{"num_attention_heads": 4, "hidden_act": "relu", "norm": "layernorm", "norm_place": "pre", "init": "normal", "init_std_down": 0.0236, "beta1": 0.95, "schedule": "wsd", "decay_fraction": 0.901}
Each number is 128 + 24 x the weight over its row's rms, rounded and kept within 0 to 255. Layers, rows and columns count from 0. Numbers have three digits each. The size before them is the row's rms in percent of the matrix's.

# layer 16 attention query, 256x256, rms 0.131, rows 0-63, columns 64-127
092:133130111110135126082138118117108160096163155130133137148097171153116136135125155110118110119106102150161144121097124128112143119095158106112136158133124151110138098097144159105095154083170152
087:110129139097163133144118171128117117072135116070137184141138159093137122108140102177113140100141137165111111137110141157114135138141124137120147117131156108127115108118166145103121152103128126
092:135129135116104149152160133137142102125121119083137124140121130148107105124155113128118123131140147200130143123166096102150148111128134124142150134136138125124123140098129125156109083148138076
092:136137142110107134110126150101108146147172169114127131116134153109115122099144133106081139118154107103155149139060140076174121128164147114142115139065134122104134117113138118127126137113150149
089:121178096153180129111106123116146095094160091119122093134125156133116149120163137151152178145150144141152121124145127156131125139144102149184131129137128166126147137121113144129162089131111141
093:111133126123112089100167142110095110115142098171133136154103116137101148109155119138102133107113163109132145133169129103119185119130112116122129135115106136096124111112090105151073099083136174
089:141101065117131139092110139126104159128119127144129140076104144118138136128141110129120140164106132118139113136129139131121165164165156140117151119151118138168140152122124147127104123120127129
092:118121150137088140088149104124147086135140104142089173094085105115110144123147111082193119087083137113105116130093121136117170132154130124149096149104079125112154100142178123108149129101155156
087:094129114126127122109185151154132129168128113109167101153146093137133148132175137145109110103110150145098122154131108144099100165100116121144062142132162109125132104117169126123165119160124116
090:138112126057151150101119114110116105145148138158126139129113114174117116174118150168129138136126173152118137122174109183148167132131132148139114060157136136136143083089140119165152153120106107
085:096109159166160105127120184150106153110132159111138159134120168123093143127113102129124136101135135083125174137112144143143112108120093117144071126139162118078092096139144112121150149122125164
092:149093100125108132140130131112067110144131113149136096103144138141173176124156157132148124131128123108122120134111179139169111127125142158123126137118116159168105146099084143103118118114121160
085:110105139159131152150171166164115121118139097118135169114145182128089123119115130144151127097130121110166144116123124153122135130095146099153120109109157130173152118136139117112102127103094113
093:137113104143127135109169142136143117085151161124159181150127103127113079085167166129100121158141106162142135091083108110147138128111156133121118129134096115133132173113154122143152129145115156
090:147117098143116158171097123124150191140098093114147144118100155169111127120129152176145159194174139095148140157142137120137129143127121144143121114117112131138124139159151127151095121106157142
089:127170145122134167112110147144129094107145148121110101145142114113146087155135112123156100101158158125129106117115138098110140158141137137152110112129124092090094099158127167128107183153105144
089:135123117157123151137131118140122141132165120143112116154144183102140142120104134149149205112129081120150151175108115131115129139182097152124130113123115107146092098118111108081072090095132128
091:184161105152140106102137147111134128127112128145137168133098101156157058140144120128110153103161140132160172161141132135116109139192083112128120173112138151179138118141124147094117099097112128
087:164120126128144148132114113179133120132112108100111142181119106131102120117140090132119111134144127189154095149122156135084090118143148119133139134099142160137104099145130165154147093127142060
087:118158095079129141142131131151145120109128163135091099142147115102160125120072107089104107146085111108162097091102108156139139145137142093171150148153153112101128098086104140102167172143118128
089:107081124105101112091117173136122145100125102128120103143143090172107132129133129143172125136136124160126116202082139154102151126183148141132133157129143127153167171163158162152189103089115140
087:156107128111116139149103128120126154124106148121140128143143086089174163100090112132158128137120141151138074119125131103140131145145134125125150133054127116105145135153087103126099142079133140
094:095159155154076175129108154101142128132104102105128098132139124104111121139170154167126116125120153135121129138120154106105067109122141155089152088073112143155118144131148112138166135133097137
091:158142191138143090158143112162158166119135130127155142123153123125159093081178120155150101158119147135124102129129112163119137148100105133140097112143114137132110170110176154159163144124152125
084:149139164126083120138140123098131125133115117130096125120096124114165131151104117122119125098088113144104133149178094095132097129101115145153141144085166131115101132133123142153144141115155135
090:131124150125139153107098107098104125119157158138100102143103143118131119152109132111146105102153091117133146120163086087180133100143093087156114109173089090153149123126100105114132146139109164
087:129134097113134136168122108150110117174105068163148133135152121098156138139100111154117079102100126104105106132121159096127123161087166121142139132136085119170111134137170132132124109088135166
086:097120135128132168170139156116097109090145148125129143123143095121157114088183088133114081150090116134072177124116100096112127153188112138142157158166147140120165164099116120138136167182145155
090:136189089152103112148141144118140135133166123160106088120137151100145134152128141151165114119116103150157153108145119142156098088172106082144143133123152091142148155099119114107109151142182107
093:088120115123124116107133137127186164142108132118119118153112182145167137175110124118172129145091163095094134159095094077106168140168116157132111109111142086132148145126158066093084114138100112
092:129126123149156135138128143117148190162139103138129149104087134100159152158113145147083104142180102124125152146145150126117196185147130139138083170193174160124129090135128134130091116099090117
088:153131175161160102164145132104132144138133139054089151114093144111097117142116117105112145127111131123153143119135118131112140134132155145115132121122166104103081169108137102155118117135137149
087:086153141101062131114132130086151116178170160146119125118117165163125131097119144111077150104146138103134116131167084134111143084156113101147118114118110129058132123080116134134113118151140081
088:131092131139080122119118109148156151070151141147115116154131155133147117166144124150133117122111126145125115101101095143133089105187147105124095096140145101154123124128112156139129140162134130
090:143132121139129124149128105174150096158166074108140113121121129116143113149152138139101120114095117133175110088115150141131126146142135106117149131148134145129088168103129109166132138159126135
093:093152182150149101112125130125142115139165104141143082172096131111108091123107167136162142108133127124144161131116151137161144139145126110134136126127151159120119128142129132126121127124140100
094:167136098119169103086109126164101131158117141181095110171126153153146111112127117161167124103152129105127152162143116111144133153122140190090114110142143125109145087140155099134133114172073190
094:094102106124135131119065103138120111141140137141161130160100152124108123134186105132135119096145100122093114085124111099142101158123075132105141086155147154149146109141118129175145129130131124
090:085102151121137135108135152137132118134062145058168139120145138129129119122115139169120147184128094084126112156141139124150149108154090111124141149138129128114104130143090133081100127123108065
082:132101110107154111124138092110119125122114141148136110133145128133122165107130121132129093110107179129105089159092119120126107153126151120168109133128154176087124098158127131146146114105179152
100:164118080178097105113158174154147110110150093132154129102118132112147174131154111174118132147157145120139128130131147118074122171081125121099113098183116110115098117080130098160120111059110158
092:136127152119094170125098130135130135120126130149111102151126165129116162132112119135159166178091088103134164111173113104078119138120088127138093133147080122173140137128083159130109143127114166
095:112154164118128115111096133119117078152070120108106170117142135103140079126122065141139132144161119134145141141151202090109105095094167086158146129136129171158139092140127102171119096127118079
094:118116176122124099105160143123110083127143135118145145167141135097136169132137137113119094172159159108146151156101094184114145182139119098146138152131099123170102137164136136138101132136106089
090:136120138121134129135177119136121096128144168148171100113152082127150106074107127164165163158164149143132115146069147092143095130184104130104132100165131132143108158099144143110097143095104153
088:095146119146110171110088121147143173118145126109131153174154122173129139134146120142102147109162140116100114126129111132144141145092140121079145118127123139113127128115138146127124130149121114
095:172120127100171117130128111127108111150132092099135084137120098126127121137150134097133104106108109100080127132098132152186140149109112121183116124134152122130092117130119096155101110168094141
093:091119111132132165154104137147140104089130113133166113143098105133133182148129126144149121159111102158126116170169099136151105138153099133127128140143148196150114131119117106156073151128185180
093:158096124147133151119120177091134132136141123151136148144138153134160118157109123132137137140166145141136095103084137105157173098110124134097098125099156147143154089138099120142110103087157133
087:172139163115128117148088118144107091121122133121128136141055065120103150114107108163123138126104124132197126154071103110135122142131164108120144105103139118135154155136110104134096118112127122
088:118159115158123174142141167152146160130144142131139105121100143143103143156120158158180106138182128121129139103127117143153102109105139107124128138155144139143111138151153116104115154170167113
096:135102104155132148177168162136144124098098081114130168124088118136126125123148159185127152109150143154147148142115130128139125192103130134106140110128089177147184110160099103141132134102109114
094:142130107099121191104171065137166152104098186103113113144140123130139138125137139132104165132119146098145097115122105151124108131107132155112154143153132173137134137135152168117136116158122160
091:136134133132159113134089182140160143126117110148147140141104131095103144098165114127165158104163112147127164117135127129163115136135091080112110126150149174102154127118131103129111133076101162
094:117168132126135145120129155134134145121138185137107134112151111140144100149108131131157126180126135107135116127108152136075161118090145080137148101121126083121101116070083161112100170129139151
092:115115148170156155137126152106146103132105134124103097091096158126129119147130119098106140125133122129172167120136137145147088132116139131134129101149074186117179127158135091122125143089097121
090:140151121126160116125152117102121156146138146099132150167155106158155129096101129108166159120139155119153084151120133148142156129105172126166137111121133125101171127165092102097112162149116128
090:116139096099161149119089149138115126122138087112122092107168103139124107126108114096132139151089109139138174131137116129126143109133139100145157117118112135183128085137133093083127124159118102
087:148172127109145081141136133205177116077154075110141130106125127147155148142117160117136089116099123114153092143131170114098092111125123147155135104125163081082142140152168132134111128143091114
092:116150115139103098139126161187140134146104184084116147138130148089148155125104136069161173149144147118141107153158119167120114076138140132103071127139158156120169142081151156139113109104103116
087:139107146123127109127129127126154138078131131167123104131120152137100150102107123141134125140148063099115173151133076129131123145083153150094126160149153156083108123159129137168142141102099092
097:142154142160123143132147148115098133106158156115105100123164122126138109155113099102140155121093147157121144126068122152113138085143149137123099162145111137054120149105087167108106169166138108
091:116150129164133104142121124174097112114164138139170101172165104126106125151111130148092086123113134105152112087146127112156152082169151137135125134109138195116120113113139116099124116155168122
087:096137122145108173095108117128138085194154150154177124145148121166092106104147135137118139158145114159151106171144144153117115132122128118167104146177094176143144123057140106152104159134088141
# layer 16 attention key, 256x256, rms 0.134, rows 0-63, columns 64-127
094:108113131134174162125105153167123143159095089106133090154152152149146121113116149122116124091106101114162102141113168105109129144061098084108088153090107118113150124058149104122081153101111108
097:125113148099144189178127149123164107110144139108110091124145115109102133112168157104161099101123157128156054109154124141115116141139142119108155095124154118134137117115108107109140178114127133
094:175151108104128109129156111092133090155149133072076128115174127156130115107128105158133137163127148133133123125165107162159157143152122143157139154127164123114136149141135131160080099092145122
094:098168111141127102130148095136132125159164148124148171138109116087115094187184117140114132090148174111171101158113110106110148122131116142138084135155131120133112139099110171124128155116108108
093:135128127142126128152115122081169131151150123120130123140174130095080126061102093132104162135160155094140130152135122142108098135130129117164122125148132091112148134138131150131138116107100096
095:096138146133118150147160109196117166107114099153171142111130140135105154103124124114156155142095151175117105097136140155122167147128121126143093120117113149093138135162083180131092091158124185
091:110096136135115134118130116153150124093118152093116116102131144092176115135130089146103131135134117129129129136105109099087103137112134128110129112101118151153128132154162128108124118090129140
092:166115115140127139116156108125068108151096146154093137139096126125093102129092075127136150099093130138118128160129146136120150133126109123131086145119118124151174152141131127115188161123112112
088:106133150112126110121084154167066107111131107115144169132128132166170147137109158094153150116159173144108182149105187104099115172152106156099125107123114157104178151123125103103132112128135135
097:161146175089128145163096153149119000109131142157154127090088129118125129143162118070100098145114095130125130120113083138123140142096107136139136138159142134134092104133136124122112123126097114
091:099107152147188101147155104144140121154120132129155134138143115139134117149145112151114125110143136152128174113121164162148145110167123137128089151144117149102083149144145080138128133086143106
091:143130125126126092145149111119156141093135126145097138114111123141146117138129179140144142153155170149087108144159146132109096126090147153098103112177109135129143104133136122114128140144129134
087:145131165174080136129142165131145147145128172098110078174132114132147160090141139116137144119116092115152123138155129055107105132131140149135115135126127141122140122136100127122140135125155098
090:116129116097124132118166144140126111133106089097137111143057110117170117145138154091110153120117135142166116112126103123131141130138183105113134130105153104137143168118163138108180119127134130
093:106124120145125161164135095151153132135106089095141074081154159151145096081135145145123219174147154068121157169145165133114107130120111114137112129118163158108130149148104125111136119121138144
092:139160116151162126112127125140125152089108111095133145136105136179127116136172176127121116120116143134129122066094131131154122153135134122167151132134139123101108140138148156099111140109103120
089:129102145135086134149118081155153122167120160100136178120178123110142138144137104142116130143151123155099145103097124107162123171122129123116137130147144119135095096122123134127061132115114143
094:121141152104105138158122153130116166106138127131112122134147133139154120137132121080100138137125168054124110137122130114147135134138090140116126108106109123185152106147132145101130111123111129
090:153106086117121148111136130101128119070135149114154127100159105144125143113105086096115118122143132112108173164129129167092152161125159122157142107127170117140113139089121124100130147122158136
093:108134076115147112159154149109085127130143120105149154098131133083142127109120140085148064124118108129108136176088106162119104134121149152108096144109089116116095122131166149133091132102129173
094:152115142157119137082089137074109137145131118127131148167113103102146152124125096150112103088137136129158074129132115108159174146121163140065087161154105114142138174149075122107179095134125117
091:161130154091098129151156120125149120108136138145128111138108122077171103174112116146113118081127154132133115102133129073106099178113113138082117141149135105135091141151099121124135142093136120
088:104139116130106124125136126134134124123099130121130094090165107121109111154119114099097144161131189115107091126150134125153146109090100123094111129123117128118101129139096100081154145162146199
090:159128136161119148131143124127126130152116134136144114152166139079125122119108146127128154121116113174121155109206123143099084151109099121145138151109143168127129175135097098164121135085155124
091:091094181147149147141125114120150129122125150119124160099165111112163106146132109119158153148071118068150131092128112114148093146122102118088177133121119141091100111150147103115144133137167101
091:116127149145163126136108086168108162116138132126115135139148114154144142116158106149084116118141158142088127112123108085043145160107154082171124146123100121114134130139098151130107099145106117
094:131124100103096145120053086177151154152084100149180133130129093104125108121104159147134142096120101139115132120162113128135124151141125136121137114113117134122111118137130151137195106161112150
092:137159109150130113106153145139147175114190151119150129147057098103113086097178132140107143144066165158123128107142132126128184153132105149109137133141140134096098133124109095106192184103090109
093:130113102147099150150132099117139156129143115105148097119147142102128153111171110149167131155102099108118108168141158126128150144149096131103128111114101130122081067114131116123087112168118086
098:132132155146129084147097137130156137131088161120151136151089157152120102115104143126115146097123138152140155135131077115127108120135167131129130134127172105147158125158100102117100094130101120
087:139089130099170099151099125109112136087127113111144158153096092071153121171175154094151119132178111133132121149117154103118156169119137106141153160109174131141148112163143107130100126116099116
094:146137153129121121141152111151124129094128120115139109088151140127085155130135111097095117137183131107114139153140140109157111143134168121136140102115169132090092184137086143101106153155152110
092:141139092113122101103168118078122165110147155138104142167113127161128191107154146119142094106109168101145134127162120161141135069146102142136142135117116121107105101073146153150097130102142149
091:122141126116167105095127117166104126105123096115127094179108100143160123138120091101140103125110141133119128122093127116082115029192144141146142153131141129126152108100129125126143147127171126
091:134123126115149169133153110154120101143128152131134113121096116112062143140126173117108133126114146102122131161139092134156149102139122126088089111119128130094109140135140145154192100120128155
091:129088139089175093138131162167167101137140149124141141121140126094128105154108119109090138097196131183101101110109153136149141141150131108152115140131133086118117119180144131121107138138171142
095:127118139102121110101098100136116143165113119112105171131089171127122162148120112167146174111127148147105154091131081128149112124132125125119138124158092075127148104129153152127173086180119110
097:135156090127122139130134116170103110142145118132167129158168121133125108154103125151135119111136118153101125151104145096166111148156127125118086062143141174103154071131133118172109134108133143
093:104073128112146151180149107130160108178171125128147106107069109104106096111125130213119120159187130136133090132135107102142102128113117120133136151120147136130113146154126125114138141125149143
089:151085159161109119134083135136099154110167132160151147080116120111116146079162128130199119093121120135138143136144159145114166120134162143111126101115153135144137131082135079110143193128138160
095:175112118158152134157133155131139148090127125137156090147152066097133193115108123154153108101149176117189097131121131122092113110134115133125122126148160117121143142160106181129140107134164156
093:131111153115124180120114096153099146115151124098144127139111134128151146110145137118153131174127157088108111114132105100095127149165150110178103166125099146141134106122156176099120143116119151
092:089105159119136147141114128112115103116110143103124151117106153132084072161067121090131120131115182096139175158154146118121095112147128090125169128128123139115134096112115132132107140118101151
097:117171146131134139073115136127134174122139148157129122125131145136123110128127157149144098136133126103141131128137108151093125158118134121177120086117159107146153153149122127092123125090123193
092:128149186152124143138193129151139136159117110121155118133152148104127130117112150124124108153116133166141110124136145086149127102143163122113164151112143142147111150099110145131103136139164109
086:159119136105147123108122095134100147118123118152154134080159117126137144136130124128143149114106148141128112176138124103153112133096137152088148088160118121113114124141136126126097136151086144
101:113148143124166078081129141095128135176141070139157087144138126131133170145131110115144135102121112138096144146165123193120138116107075116155141137115139108107169152160121132152083128119122121
095:151120119117100171151109074163163125123137118143128111134111120147120117160178131142107175137118091089111140146137123136147135152114125134122114106115130179138136126130125080130115139106184079
099:168116172115100134143111154124137149106107063152061127116118137134156158145116147165149133107151172094132097135110124155115138156150127129099117147097121097127193099138124112151123149070132119
094:162123105095131144085084105117136104135158159136134127126138120137086184117131123155152106156117106094165144108110096117116127149150138114122129131130144127126128089135106123123140137100096124
096:112118118129171152142146115183141154102127122132146145148104112151125130121093139139140188125113088102144118100127107130169155164114149155077127149109170129118177138132117127089135102172112150
095:122119121116157144157108107154122130085123133146108156116119077128154173166135143137149123132146091128088129137149181107135138139106115111123147090112153077111124142150109172136155122106079121
093:166110092125137148099125119136127106115087129141125126162153145129109113124128152110113134143155138153163116113137129166138161063092117124129134144151130127143122162117166144151115119162159125
094:170136146136117109111163155157110144143135131071135177114125117152130172099122103157124087134158130121176166120113136156131113159092136134103088149148075171128154101122158155116109115130113142
091:119118112113128150135142130147070145139118154141115140158152065100121165156150103107162100126116146077101127152107129127101089107125146167127114140111106085161088137101109170147127111103135130
089:161162161118129136103129130146116119122085106125086117095098131113134063168115055107147107140164124162146127139150121124138144113136148092175100150160121129116113142107151144099153139092107158
095:112101113139119124146168120094119149147092125133144138098117141114129122125125210112162122122127155093117117130109137152105128140106118105125164143112131083136108111123097120092138145106081113
091:129112146105119126114122121134146131129137117103134077177153193137107083159146085097126158141093103132095129123118161148134086135128096131123092136137127129173107096140107110133157102112115092
090:106110135131122111113093173166144100142126137156131147133137120073120115106089096148152176130110104129180098171134141126105106134155107172151111157138153108150084106105183123140113106175081147
093:144141143116073125083162158090139149141138160103179119107158094137146160139085173134120120105114115123121097150126126137109079113154151147131103137094147125103148131087096114173103135158089157
092:119105157110141147134115138087224122128128138134137150139148103168133121131115106112135136117155080101131118095140141072085083098139128123107137137166160126095151166131073145145180128105103127
099:161104157116140120103108092106080147098168134133160134162114135139091131121174127115091145149135125125124086115079151133103128145117094104138149146136153114124103132105163128148101164073162117
092:107126122116103113147125128141130149091157137068089115098099116137109127124077137133131145150123109155104104107162166112099138107120147138107139163174132102116091070142115142141136108103174125
092:137113108113143127127121119171055148111119135134145129144136110125115118105141124123122158149156105125158106136100121128108131096117109102163117116112128164108148116166126102133175151110123089
# layer 16 attention value, 256x256, rms 0.141, rows 0-42, columns 64-127
087:138122133124112151124144139145141118100180152107117124131138106110140139135136170124094129153141142164091139109102113142127124084114111104118115175119127142135071132134131135113126112104152163
095:175137125129145138095108088108171115141151139156128120148140095156184150108116115106131124157117098127114142146142138143121117146177152163128173095137111155117106131091104096146078128107128106
098:133110123116140108109120106143097134131123091132132132117107130109139132139140145111167117148115110117119148117142119141139114120153188118169159128146092143130158177106142104125100067108106120
089:098130131152116077080072122138110145110139128143132118142124114118133118128101161125125136105118175141149170146143117141087122128168133111153128090136162120143110157141115123127124074101134127
092:134081120157115117085107113112095134106170125173119131127142081114102115118128121160166140144133117122113116154110136147135160144125119113124144124130129110127154180156105105085115138120140107
089:127152134098103070148103121109139134103122119136147110126085123149125132120128108128124076154185091163121127119107129122132088142168156117123069137101134091105155151116125158124151107129140104
092:111140130100116092158114113131093099138105174109152125133112141100108137152088166112145127118152161129117133142092179084130080141112138094144162124196118143108118079141136144106162120105164116
091:142076099106112166127116153127153134107125126135149110165177141141118121175112140124101089142149124119106081125122130125105114114098091128166118141129143123124171086133123097117145127114155130
101:123176157126115129182164159150131099131092137129133153145142128129163141143134105133133173116171067144159172137109134157149105125140161112111091180131109154101152111110111170133134124106124128
091:123123142133117114115089119141140152127167137120127130108121110157108160094124136104159141163102150145155125160107151143100121113151116093118089087130157120115058131111129154107100127145120134
088:122169161106180162114070092140121196082137118126101157126154146102128119139166168114126102130124140123089102148144107086125154154130134131141120117153139097117122144133129116160142139149136134
102:153143149141163118158126127137157161094154115127108114112142137154116154100134119145143115149176107119137115127105115170119115126133099156120118118138118141120147138122094117121107121116105090
101:170146141107164126122153131137154185149074123112109122131122134141111129122139169141104123089089156133122134070159139118162135136098124141138103145112080129142143143101139158090158155101083124
089:145125108111106135154162146147129093125124162082152132158147087144143136161100089121130149122078148131146162100120174141160150130124089105112110100123091151127158132101142126131135133140111105
090:118137184135121140146134128100137167112152119132145135153144118150091138127087124143123179153127148150161108161143150118129113115114129126134165128138102092120146095120182078144132174131125123
091:143123102156157149131174125109137114120112100116146104129127127118092119179146130107043134149122121155112145101145109086110097130119112105150117139129110113159119123141121106128113155169112131
087:088123137115139124131144149129106155094101128119096159168125121118119146077169126154117089129126106125114058104090088150148128124155103147166139172107133130113162125127160145097139158153154136
094:084135174110146164169123161124093092112153160129150127135147120108122178141177140106127127121106137127127134147118106125111129137122119113110162120154180113148123151098152183155114145146146108
099:161147136129099141124143155073110164068133154137090140130113095119134094117205113100154143137130166119155106127108143143114121110089090119145137158128149083074117161125124101164167134107167112
096:134139147149137167128115172144136156141098167101120143180088107105118119135111108148093066162103128191123144104161115139157092124106149134139182121142086141120139137154078165153158175112113121
085:116142105128115135137133116144106100099136142099122193144130171171154108147094119108149129128096153120130165136152122161138136123131081126162141137115100133137090083107148132107132138140149161
114:102138137122120135153143123133128133147167156112131129135097102130140131111098136108117130131154112135115165144079099120131131130117093125109137101130129158108114085120140180152135140125159156
094:127085142141101125110153145154151139143162117132128146124143152152110105103054136126124131148145131092099145194128130143157147104133125126126084162079150111139180107171090158124125088132108124
102:146155100112137144111160116118143160154113115129123114151160127139130132114109115147127099114127097087141128134079107181112134105117136115125116141088166154122136130101136116145124108076129142
087:159124149137104141173122117117114142095103127086113135163102079165120088085132150115112140131151154143133101131141122083104133100090112104154118145096140158084137120113148142161141162133123145
093:140129120136127142095147150145142077151143129110059079129152137167132101175129127090098109161147082135140133131119162114160148095143145161156150101109136129149128140143136106136168087154121158
096:130126095117124127115172147113146128168131122092105155133158125080149127145101127124083143126178131148130116101101113157129105088097103155101117143118078110169137104114119154129147098103099112
092:146181157115136117111132131150132117128125099084101126163146127121115096107102108155107129113108155102148127114118145121135145106088112137127137142098135142100133183139163131150148143102103107
096:119118212116108121151113122108143133166129120123142138160132135096154177129142118132103140121089098131117143146123127106114114115108137098149101158096124168143172139132175122189145127149137054
093:114130108163142141104136163151095104164191151119115121157128133146170155141114167087127105149118182115150149151096100119132120123107115137105128082134126094108099130181167095121095148140114129
110:134127090155097154126159106116118100138157131130129140130120133107170125137120117118145160142133142095120120137121118187126139142131112110126151089139109104112120132118127148174107079108128134
090:137159124138111097077123136132160091137099101138115116131111130073148123117164140126118090118102096126133111143137161121166165105150139076101157102162164129141134116154179124147162143160127147
092:166111133099132118111145140110134112067123123118151132123095158162149106117071170147091062123121134119183111118127129146139125120133159144119125157159118138141129172130151132118101114111094147
100:103107157164133150133093134108131091133114114105150121125113135099148108125101096098103099113097109151105137095153152165085148158132092101132094128114136155154117104184131134170146103151134150
096:146125110093162174145132137082134106178108146158137165152079109111115147142106130136135109118157102132176091102113077113144136161108129166125132088142146152159132109106102152140139124110170128
092:143134158124133125121116156131125130182155190149158156133095124121105112148128145153166128121156130162105110151103114101124104123088108153137173155141136134098106182105143136108120085087135112
088:135130129113131141122136105102126117068126165120145131178124153135105118129136160127123120136112113128136114174184150116116124125173136115105129137109123115110144134158168100131119150128139161
092:160100114116139161130146143116152091114139135163114124111147171140168168132094078126144094162091118090148123092080135102114108143149098139113148120158145094120088112147145109131135129067111157
094:166097109127134113167154099135121171126149112137155100115117141088130142133055151120121170109141139141106143160127133140128118155147088071103133128128126153118159114127092146145101066155106120
096:072151145150134116129072114156125141129120161108130126105136131086114110125128112159128090119158117133122143177129137160118160129107104108154129073145103113160144109120151119110150111143120127
083:154110122114172142106121151124084112137107165105154142116119140117160166157128149130132136126118083106137103101102086143114097158126122133112127150129121100103134106097107121116162117103137111
094:136155116126118149090135134085088125133197129146111120134121117182132140161164117146151133140125185148153154076137158138156155100113141157125130158118120114091114143099111150158132106136150125
094:114097104141092117132093133145156165147156128146124200083169139106140121120084127121121143144153158101097158120121150125167113131107114126148141176093085078132091117145122104133118185142135144
# layer 16 attention output (transposed), 256x256, rms 0.128, rows 0-42, columns 64-127
088:156126090139127103130143132111128118175076126110114151140108145121139091113116106098128146126158148134154106138107121130104151175103120126108140100184176103096181111149092113124137119113122108
087:148091074078105138101130100130090137111098127155099126119170132122107178110107149149148157130146178105169107168148085120116146142124140115165157166124178108153111142135100158135114127161095150
094:125136131131115109103137100142139205088146133093161160149117143119110164080154102165098123100129141145145159143146142121050154156135117170130095128155118129148102084148120103124124144124119143
086:139153141134122108114177106149125152121150130138117145109152147121122108166181107149113098119108156132105090121114155138143147135130149095169137147141098173102103112148148126111129151124159156
091:107128146070129149119141117097154160156121092162135121100128148198160152116119134129140132123148158128157071149095109156112091130174114147108112118132153126106084132116152185133127158120138140
087:142112129182144138108173131148132146131151144137124145136114125128164086151101133101085144145155156119141126118177142127135144103104049141105132134126136175129117111110133161155147141132107136
092:047110107134126100136163136196103137109140099186145135136122112141143082073140082126127114093104091148091131116136119098112119120134101159149137110120146127105146153152140099139168182160111172
091:110125118120120139135137133143145135157142095124096124119122098129132167105131187124144133136126094144118099103079128158162154135128132127139139069126166108114126110134121149141125153160099118
099:119152119131105144149154122077151144123125131138126086096148151124089121104101147128128122160118162088139106123145091107132148118070109123104166119099135115163178182161156124103119150120161096
093:157124103089115121142149122138142104154094118078127139124144096134144111130185133121101125105116131135140139154115133104097130137123098142118143084120120118135140148152118126150132122111171114
090:113085112149072099125137133088178099141143124172144155162097124179136147124145110134153116174138152155130149123133123170094113117149165144148105139092146137141160136145161142123118109158104112
095:089100115141113100095168137116116119131136132125128127090148158112145144140151139101183111131112121148148107136130109138109148127084119129105117120107149051090155122111143124108143150088112170
096:095130116154127143168101113099110152106092107110156129141090143182119081098118105132147140150155105102118154154149127137092129104148126083137134143120140165129148102152138144105140088135131110
088:113153132166181121121116141132104127157143124125131096110132117128123152130099154142133119139131128126119116122152081094116122107166170146075158166135173086131093109138114129150130131107165096
085:152106121120105103095140119124153117129106141108100121107122131126164120106133144127159115126109157113105119143145116128106147151126121111129109079121105110160138135122105145051147113121177152
090:108146156128112092150073143153168132126116097091119125120141146136136167109120117148142151134130100137161142133143134152117102150132147146114127122101116159091128094102087177144143115094099123
085:104075136148113134126143141113131158136189112131181140158060128128129160133118108105129143121138118139107115125136146099124133120142136123109146126154094098123119092125130125195096117145089113
093:113171149118126085108102092115153100109164160150141117146100123103153113124164147132160142151092128125131134061134152124155142084128148144151135169105141140130114137146092062134135103135089076
095:149122112106113107107145088127093117124118153113133137158159116106162132182093177122157149108143083174155158137121131118157134124140151111106151109142162142140154121125113107159117171086114105
094:109132112104128114154116116114142142099130086118139094116128165141130133117145130087125130127145114124140155124121112109118149134125105074146098193092154145077141118080137180108102111157161124
084:135124097111105127100140151136158146186173146154143078117157116105110142119112103135136137094130132154154114132102160122133129126136130166114141157166128137122137133163111126110107131157146096
097:141076066132149137127134163148148073135074110122143114140137128125105115170119116136107152122143105138119087144112106112166147115136142135143123153142149123135111144130143162175139132142134097
092:115120172102161166123090124107092145136122109104099110083119115117152146140134089128139121126168116124159119113151099131104100093082088124097129125140150100163138103139120149118113150145138149
098:160094104156172165139124115143120122100147139165111134168126120171111142145144136071177123123150121149163118151160128153123180167115154120111077126141151096131126123129133133092094176151105111
086:118166122119138147120091115139136107143155145165112125126166134127143138168131107123145125116106086105157158137114142141072108177115149128103140131115138112122109140144146151105121129108130110
092:198138118164109121122138098106136153106156138158134147139153098115093142100106148087131134125132166153096125149124039136073121145091153133093123138184135141125098119121111161162138147111164153
093:126135163154091148182087119101071134126117069131109110100120134173104107138132132145115147109136124118125132132137147124150146142165136113139105087122120118134120147110124119128103118103156107
089:069141128112107165163108099127091131142110160105121138121132134119135158162141137108145083142138124147129113114136138077130130104150142094098119122144104114139158114142125122111106165178170121
096:084156119136149109116144174147082138111161104154141120132139130134156111122127156085156132109134128157136137103142112114147126129114146143142181132181106066140112132122126072120093115121131167
091:136174134129104167128138124095166086129072111139124159147178115155100118132123142127102156167109134166133060113088167130114129148129126132141131123155144077167128128125091139126173091099104179
099:151123125146104167175160157138123088131119101137144115124149118126092124152158162171117127110176146147165129138106124126155154126147151151170139131150172154176094089128127101127131153126128150
090:135073143111147130142155148144115125108130109126133135150129159124123121131123119108154155142114127167117190113113082131166097101166142155158123116119104166088104144133170127165101140138134094
091:086131088100122147147103108157153127165125119136097139151134123142111102149100138150144115122109124135093101138157120142083126116113142112166111105110143138145138095180068113037144180122115112
092:136144132114165110079142185117125141149087110168133140118142130112174090153115149164099119148163152115124165128134109085161123144128151157122158145149101128132120131128104118120106128149110114
095:107133134180108159178101140162118109092175110139132081129147119171136110145120149155102118115126154112123157157167123136139117140119120123153096166112130134133152120186175158122170115127069149
091:128127126166117149122113120112129110113101125148151122157102109109127114113137120071154115131112119100159152149142128134124181115155137081113122133124124130135113090163115166129136148141124123
085:102156153137149083086124128149139181131099091119163132119134104132139120115133147093156121163134103117130111136121118141124140145125107156099114111132124161121122170105130114087152132145152129
092:112109137126124084112094100150109145146154114141142116120170090102126120127123174134132145153117206117105119113127095133097117105131155105144151167102108123152143088134107139134111132190164141
095:104109152154116130116131204092135138141149126124091113135177159109128111084179164148156100123159084050188099099133160161115102140129109167119145130079119110145123088103137129141142146122153153
098:096090117138157068129161147128107126149133113129118144137111110155133120107111141117107122137145102185100124142086141117093090155162147152182100136121117135126137177156142135114133171145126108
082:117150104153059115142140136129110134135107141175088122166123080120118119078129174105154104128165143108147111142123149135151137095083082129105091134113152181124132122127105146154125106138116136
094:139142129143103157139152147087195140155086177163102156132147107103132094131123180082086147162153126099130120177115152167118133155164141132126142150123117117138124103117166146135122164101141115
096:135156155142151120129133136079143076107125149128107106112122138124141151138086150081107148138173127138193102144126095103098089096118168147154078122130104133129140158154093168107124140105128142